Weights of a small transformer language model: vocabulary 8192.
Each number is 500 + 50 x the weight over its row's rms, rounded and kept within 0 to 999. Layers, rows and columns count from 0. Numbers have three digits each. The size before them is the row's rms in percent of the matrix's.

# o: layer 4 attention output (transposed), 256x256, rms 0.0506, rows 115-127, columns 0-127
# v: layer 4 attention value, 256x256, rms 0.0578, rows 116-127, columns 0-127
# q: layer 4 attention query, 256x256, rms 0.0287, rows 128-139, columns 0-127
# k: layer 4 attention key, 256x256, rms 0.028, rows 128-139, columns 0-127
o115 137:494523488516434616521454475479491576553430440510456461493477538498525524572371476449542472492491521457483510535534549514452598420538507561428481428404537403557581531520505470502454513456504475545544524428373460587462495508456472508458439463545475484531397523497477571488530543485519482487583487561461524481404438506490484439474498658586435490572518443508525582458502512485532449621475
v116 128:493508495545490486532519454487442577529502447451476477576395533523583532515444540597462494479557448549567514480455470448546416478534513443543540372696497512556453560517448463470558425503535417517596416484570483487576488588396406443534476494486479446508503542440413464476449499601496463502405363491540556431544489474457500427548537531460524591497510496578512488495481523526491527587465
o116 129:519530444516470517448499411491558518500507451590518426503557387502468521482513445476574476550501521327445575412519459478458556532439517559443493546438486519429474393511513512594521578513531479572396500501446494525436442474547594566478506541457484489478518461488569547553441452444540514476510531508480465520526526537585500453567495442558537444532437622480504484437557550452538498478537
v117 135:531473432474498446393396496502543567441526476499432495530440505475517475573453473534530458538455534509476501548513436515504530530645563486479493563557530404458470564492498578518546515522557576508469444460474479483556439505541485455520519493506480504579484472551489558519507488539564625548484529477554529482618472498487619426466466457509517530440539483449484530496550413520489523453509
o117 131:453410580567552543508540516450495475577499512565562500517513500550449527489546411457445572503556499489472463484435502543445520459509442500530540407425478569548480437503432432528535490503473470549473465563489509468504512612569570516437459480453519510451466487518522472502519613503361489441491505462460555523498468499460510538518591602495463494473487508519564520600509481525485476498520
v118 141:520510425456549547528537485615554604566428512356534513447524437500457487477561489465487455522461609434509480476486555585517538518544481579456482528518556457511506610518603491529499506493522420570507415441596460479510436555501558415440470490535419467427444510497458473537515554539511482473549541442482419472579477628528418479477492471509493500534486441467462473508517593535454531565534
o118 139:553527480593431426521408492403526420436557490562558467465447570547572494517499513562593540491577452632467542533530534503537548492478486401596556587473450516548529427523418448514439535469444555440484551480458531472517577503530505530510477493567587476506503519503532513479513466519534498505477480519554495480454501447465549509479505377491502515586498467500502546435542455470573504509423
v119 144:399501519469435423553513524554540453490460556605508514482549459488440485510507470447537451450341499607510543466582624477508444501542505492412495591436490486490511509498570485492525436528586573505523557537536514451571537505579445490421558410460486464493492476612468508551484519483454511482470513487566463481534530454500442533479493492514516586527433443572540605525443524507519507500473
o119 139:571426506515597489438475492485488550477476376527464479460506574524488468498461528423562465540565465423528457522437381464457555483474488553570551443522510527543434495426459493449515519444501463491469459438478410493483492485291568490496528484472495454542491541383566474527499521526487532476515551530434512542492474473504523534534556552480452413491544484436432471474586507454527491499571
v120 134:444466478493531529510595470503499415453512504421461589445511491491496455446510516549455494454494535493534474470366516414559517433622486462506501587455514545549466504549473593546412418513646480578468519413472470512560442557524459494456435452548447516550487458477602547482458660507457507532499522558559509566494604499522517520445423439448504486522484419520515505484395504540502420501501
o120 129:490551475509502414503466554501511575559458494560549426517439534484474499447461511449534479555420501547447540530497505581499453566401510504434533429594478463490525495498508414415513474479450479536564503564467505439471600411431511512403529544445631509459506461456386503579492438513488500424492502326533490578552426501520469490533509591486452524494466536426487425495607537499538510533496
v121 126:544474478550511515524549591452457565479536513575451448499563483510518472418450587501446577451436463609475469546553464508529528488512470435470507523570438471407530463439453536592453556588528592454560468477438451477563545449487442543485647514442553530532446464442494576486470466525538523545435454527541498402341476458453559494494495467551523510465518516471472521487512539428459490542455
o121 120:546577563499450502488471445497499503509435424445551577486479525469475532464408461433504408524535513422467454527461469487495455472389543566471485502455571459448498521561491525511566466509521450538493529496505502490471395560446558510442406488545456467496545472537502445474463523544460495474518492475440512552608538546511435504499579635436550489477471554470489463539525474445440517452536
v122 137:551463547410530504493415564509600587559585486493370599538468431579489563469498528492472559464517616531546574504466440580571427526448511517584475506512523554535538363539605397572506410558444483487528590438492446505512464478464578480502501495440552539473525525426515533463491523434533491504516466413567477502554370390514465564598521492594496606516526519451565422570498436539473541484516
o122 137:445509502550495529480462435500495386462415529489618505581516485452505467507527395577480434511502454392427427514568557451455564585511506510448513441572487419440462582491489550447446548566567496508479436558513502566565514458556439546559425466605477396504513511591490439446461433551442477498524511605439546514470570544613542469487396434462598421453506495524505538469533473476501504513463
v123 127:510500501531443450471507539539518473534495510546513460486485483462535505490596483461535485588517501430500544564569553537447563545495538426400471496534595471478555487416600514474530592435494510441477455544467523467423615388549530420411459500424457514436468517506478482562503482461505496513519546489569514427477484549496468514454496535603478465479543537479530541467561450493441495517433
o123 126:562524489436552514579519508406413500435511509521456541479564508467541494495429445501502514438567468552471423483494410509570461380501387543602501539441423548538468496480430569517450408553528528483493489392610592538562462532408508520550548502578536516496499482452499490450542557530572519559498526493408554508485505489473521478503530386410575533479466531571528441463423499569476471413578
v124 138:496480568548414512441465435525505549528530464525456467406455427431414428416495422522572485459489505509539551527547520549557511543485418512479467547436481567429394447587625568435533476539460521475516578535473499585514464503479504546446494438543552525600499468451549510444497544537559479547480570495472512525554544542555509509557427524480500488530513523468559534571469499429491585499520
o124 133:488507450488565595513528467422485478475448521565632551497468579545558539628439610519492568534475479576460451488539409463494490532549514415534443458539483446586579609471441497567480507446551478559461420514512485345525490505591535547472535521462473420480519560558475547544466503452426506460470521522479492499424462420511520456465587424467487506461529476540490488474507579469571459575526
v125 133:483483549470492489558542505477603431531543513454436569498630546485463454544517512584437536452505501528505438500485503553524546518441523585487455472478477501505489523426490517456446480548446405581476570392515552516456527480559505494453540450517471466450452440466632563494459541462464593535397526414495455477499547579529506506638405468459581438558454597395338497425559518554535586441554
o125 133:535508475497460506467465489537500561534525571450553512464433522528517611425503507480530454467477440456496563542505495513480480553628587417485584526507588507479564542547517512541549508467452514448477438533529456453553518503525488489530472573518582462553541391433402557472586506628563447468535551542487557531475477456509513545469547566523467554520472375492520502528418488405483434645472
v126 127:567407567534607541493498472428481484520540501511444518574493513541604500423464448503518400394547460518504628553481540465526575562533510459483504598544545579522449478523574457456555630531456528541518459471471445507488574485506484513502488468507475548527521469515560408474539468455559597443527574467531396547487543492531534551477524450379525506448482521460522526634502472550547496495491
o126 129:402516464497432513551467514528520462480406541498462479433498407488471481628434524484457522525434535502490426449492438542499446495498482639482441438488367505538536493525475512455463431499525497415514502506574514495531468510528489521414520484456563489461546565545457561545532549566485439625505469477459556463518443523534431467581417504548512489571481468511479531390462485485501527487486
v127 134:576389558481398457459453420567554520413450514519538553514530456472540528519589512448431477439560525518538484518487506537437533553524469418534439470565523550467429489538531548456549561533533458395495437457461466536463463523446458501504511511484570508526547455499488537449528443381382399544530521560524467552513529542418479495540556548560434476514515490507505518380544483461490455525475
o127 130:551541483484585535485618505490487550541521519472481524513531538621457449518552520466512548512426461475557488483477524437548417498446421520532591545447431474515481537525543513505568485460478587479407490551520558429511507437529522522505427490592434474487487473476502522610444498485477491533474562509491533407581408530536495464539439466445519559448444434474508487601511535503499569506525
q128 093:425522512512602521520447435536520415492516453539548592513602645439587602525528513599414491450515494567442507409512458535445490468526513472492488446484564499444484558503455541488542480549516442526465506473496538552480459562528470456469529491468458564434467544526505531476504523530530553581489523563540541544586576568493494465494520536567536508473428550504485487553496556535375573386406
k128 103:525459485469550499481492423434439588518545517501480517528456441543511481530489521511559524612491475457548499490505540480509562501543515471472548504494460620456529483463571479503431556444540492548452451464496569428557515538468448537500455535435589484520543616482419480435448498536535468530578559482553484519508591526575533489458528445546448529450543508475579464462528352526579554533633
q129 091:548438451525517429398551487485498599530630570509473533429457458503380455432534549451544491540516479499542501484520531494441510511451564508412533541501420546446422407463471475585442501479572474457422466492611459508417540546367505521476558492415620472514526452428487488494511476525486489389496507394513487523514489546493525531575510457461506477486432516357534450464475511494542491460485
k129 072:542491531527557566514493508496556472479536491492495473575457475437523524519443499563600555522489492487569435537427533486469538467558509431513559462495484576519453539427570462553422533457491550452541437488497520470456555498621439499490435440450458535540553523497456501459492439438515392488491565467543480495591516513483522614494451558504547499519438554539564521426497394520612506486539
q130 091:568551462496440512608578556555605490546528477434414483441453384487488487642469460527538477510473411499556550547456451516546497450476451493493510449531510423472502614509581529523544534534451516426534555515537521544412473419609424561460487480445536485434514457490499477561498443493458532659523477583536619537542415486517429523525498491508473444482515469510541449469512443530461527572451
k130 067:537422577508528575539542475531560437547577499578539484491495469422435524550524568526583505544474483486536498476516522437499502523523542552477580509575558467552454543480563553492462484489520439486528504544481536461459466448535560510469565461540458531526482510496498617517459511505396468481492508455510412534542426511475492563512479390551494447459478572502502484470451430425536423480547
q131 080:500520476532474539519555475530498534508545501519404507445467414458470494650505514522518514519504476549489452501536408510549519517523557468527503403576532432478437606487590492522563548496434417472508554530517474593487472488566489544395481511459570530449515509443517462528418597545472540572535487472492570601611489536459470534519495376467502486485562475537500417447510417449487577568437
k131 069:552523595456522565493419537518552447505598401487528503465503447445460444551427527463482579496491495480486554480514551572498567465544555535499525535560548491595508525467543530596443425473469501472551505496531537465441544501574405540544434462503533514559486552473526598507494504450544496518507541415641521526493539495467509556508410505536478463481494499419467508517529431582556501495410
q132 073:529509579445522504466476533476449558509393508512634497519555628597506504389510467531402466448501497484454534437552607466508454506474403483470528598476567566487505456494479508474498505517477595509493501499484604460472466557435499480601513486538452467513527617526526526508550448430504515447492473559494447453399543478489522535461489545534471520595462487416401500520482581602413398390481
k132 073:501483451558489513542528495442529433544467491565504520505489533532516545478545440501500430505488498514458555478495416475538416539431498515476535520499512528539421522608437563442569501615499487547415525558417427541513482499508584518453608535559434495454537480522487441533472521525430520435477484542463547491421381497469468492557552397465553499531518420597489541497435563406439422509563
q133 080:487449483534387446402470504552583529581497467491495513569515449511497524598533495519533525418503513452487546498480412466402555478585601504526486477579563485516529538481568495474546546455496530536528520504508485536439400522608463556460544489520489519473498388500492528486519571479530511542550486499459598535485546500571509518500461517572508510526556541614514470520489470502614515630455
k133 094:554524520472443508483439465530494573460604490415456467443480406482513500592429518463412530503481429495508552589559462547528469406519458536515420513556418419475426480525556426613472531444416465565471496485560560524436513427473523509503461504449470525457520495487492593480466364509493510516453506450573534498596479412553590463472522567458410511460525536436531471461391477535546558449434
q134 085:529499479556585457498550477441550469494544488501491510491414476352520558521448548530508449483448463511507476477506491493488507547469504538415505474512523538569492535468548513490495426465584484464459553515395419554486499493507539473641509514399522518562422486544447445493446537460617503417426457534394416453412526502478538500543528443475440569482379527508571447518440475481508471515526
k134 119:546503595503497487465519560557535515485527414429446569479589579461679567444507520521569474543567562632545461516484599554474529514509459477524488454430550510432601630443443544498481474498586518512472480525545507525459585499522482460534525497436522480448408446507466537547557486531565461499568536541485506553495638458559468440458612476516463556517534466544562490567548440496486477547495
q135 094:543621536520507464464470501455618492482572556440409448439512490439572540480574547574458538497530515458516480532432499500434469428577511482551568550563509475411568487430442496495430491492436484477546416436508524483486489600525442504439499436448505511546503441420528601517534512393470479548516469403439474426495534513374548476501550612537490610515478491503520492545458519486440543494529
k135 083:525595464489478463526529530445500373422518446481504509502498421539551533514418485513544484527443451506514442468531544437497621502508448483471481447469587586514448530530540453600487537418453577500520574512536527524522461473564563474551468402499584512617531479516404506376443535505492463505368483479499428471498458451534487528460471529433476527527519515496493524552535498480454461527422
q136 096:551588523499455508555489508564548511553474443454431517612490375585508419520476477474475522479497424439495546470547491496448492506578404438506452543500500477474519584528469453464498569447491528472444538482558513461404461515548481531405476483435422526435475451483545615536543410445414496637541520539541521540371430502552552500483525501594553503503489435532458540429516537517593523532451
k136 101:445491504486484533546529412416500506417464534525536540459459578489466515555486525459516511504455507481493589516510559460474449456547521555519537551558407499533450502636537518587483459488437480534421477548459586464540520460442507494444439378515428539496542484441548467535492584465371427509523536558430463479576454515590510456560564475473466458413471537500539495451545598534501494468522
q137 086:547473518466528493422599516466446511474595481523520476489450529521498493528527513480502606483484435544469437415508505537463580509494444446577480487414531466556488461523463556495502485474540527454539572445474563537505447521478486556482537459483563574504496621539522514483442415457479516568566487593463467520540511522498565460526519374522522486435441581420529467555539400569454480524492
k137 090:408460476474528423544452420520527561525450442466527513461508494543374488423599525446465559480523481490449514561538517489466523504517516554573545524559516526524435422505534459494596444523481509564532496508568492481490503505502496513570475415407396494612578440489509533576542506482572410523481496370526587451476501539505570516548435484526466438562507564605490614434438406594421510496477
q138 093:493491508518523489474584423467454495567472469407471478522512480527507540551488548567465498437537418459507418513508479557366541506461476517548510459474588512551428528519499582403486500378549426494475446475541608529516509568447527584515526440520535526487549444503498480536540469414582476489505526606479435645494495468560465538457537529436531519460496555466479441610604440544533445515470
k138 098:464546486503488462566439548524550527553603459534586536448512511438548533457420569421515429498530458485506430524539465438512596541473487505447554481533553505504483509540473539541484453631614534577445508524483444509496505500553616529483583536472472500520450552489435424566412560453529505446472533472536475474506423503526530507548444454501566447473493446515462460433376501537428528497475
q139 096:437459479542536552532493519499466500518517535525461529571522563546475418484547433429522452495532458487435523558521549517549538498497511511447420464444522490561502460465502516420553562590555518528558503427430485580526547516485584479607459510496499471480490535569513525549502577595554504482523416484497444570574406551513467529513586578424435491481409598444387512519419531540420365468529
k139 090:474510545448454476516476521548571513559457499506456432435565508469513495434591555477517513489524509490618447488480526485529430520526411456581468510455498516498591553499446425461515521513536519418452600540505480548506491447497489427583523610521480565468471513457562535414447534490493510537476494477560564505493519509488471563545467563514525524567512427576556605530451526435485463430478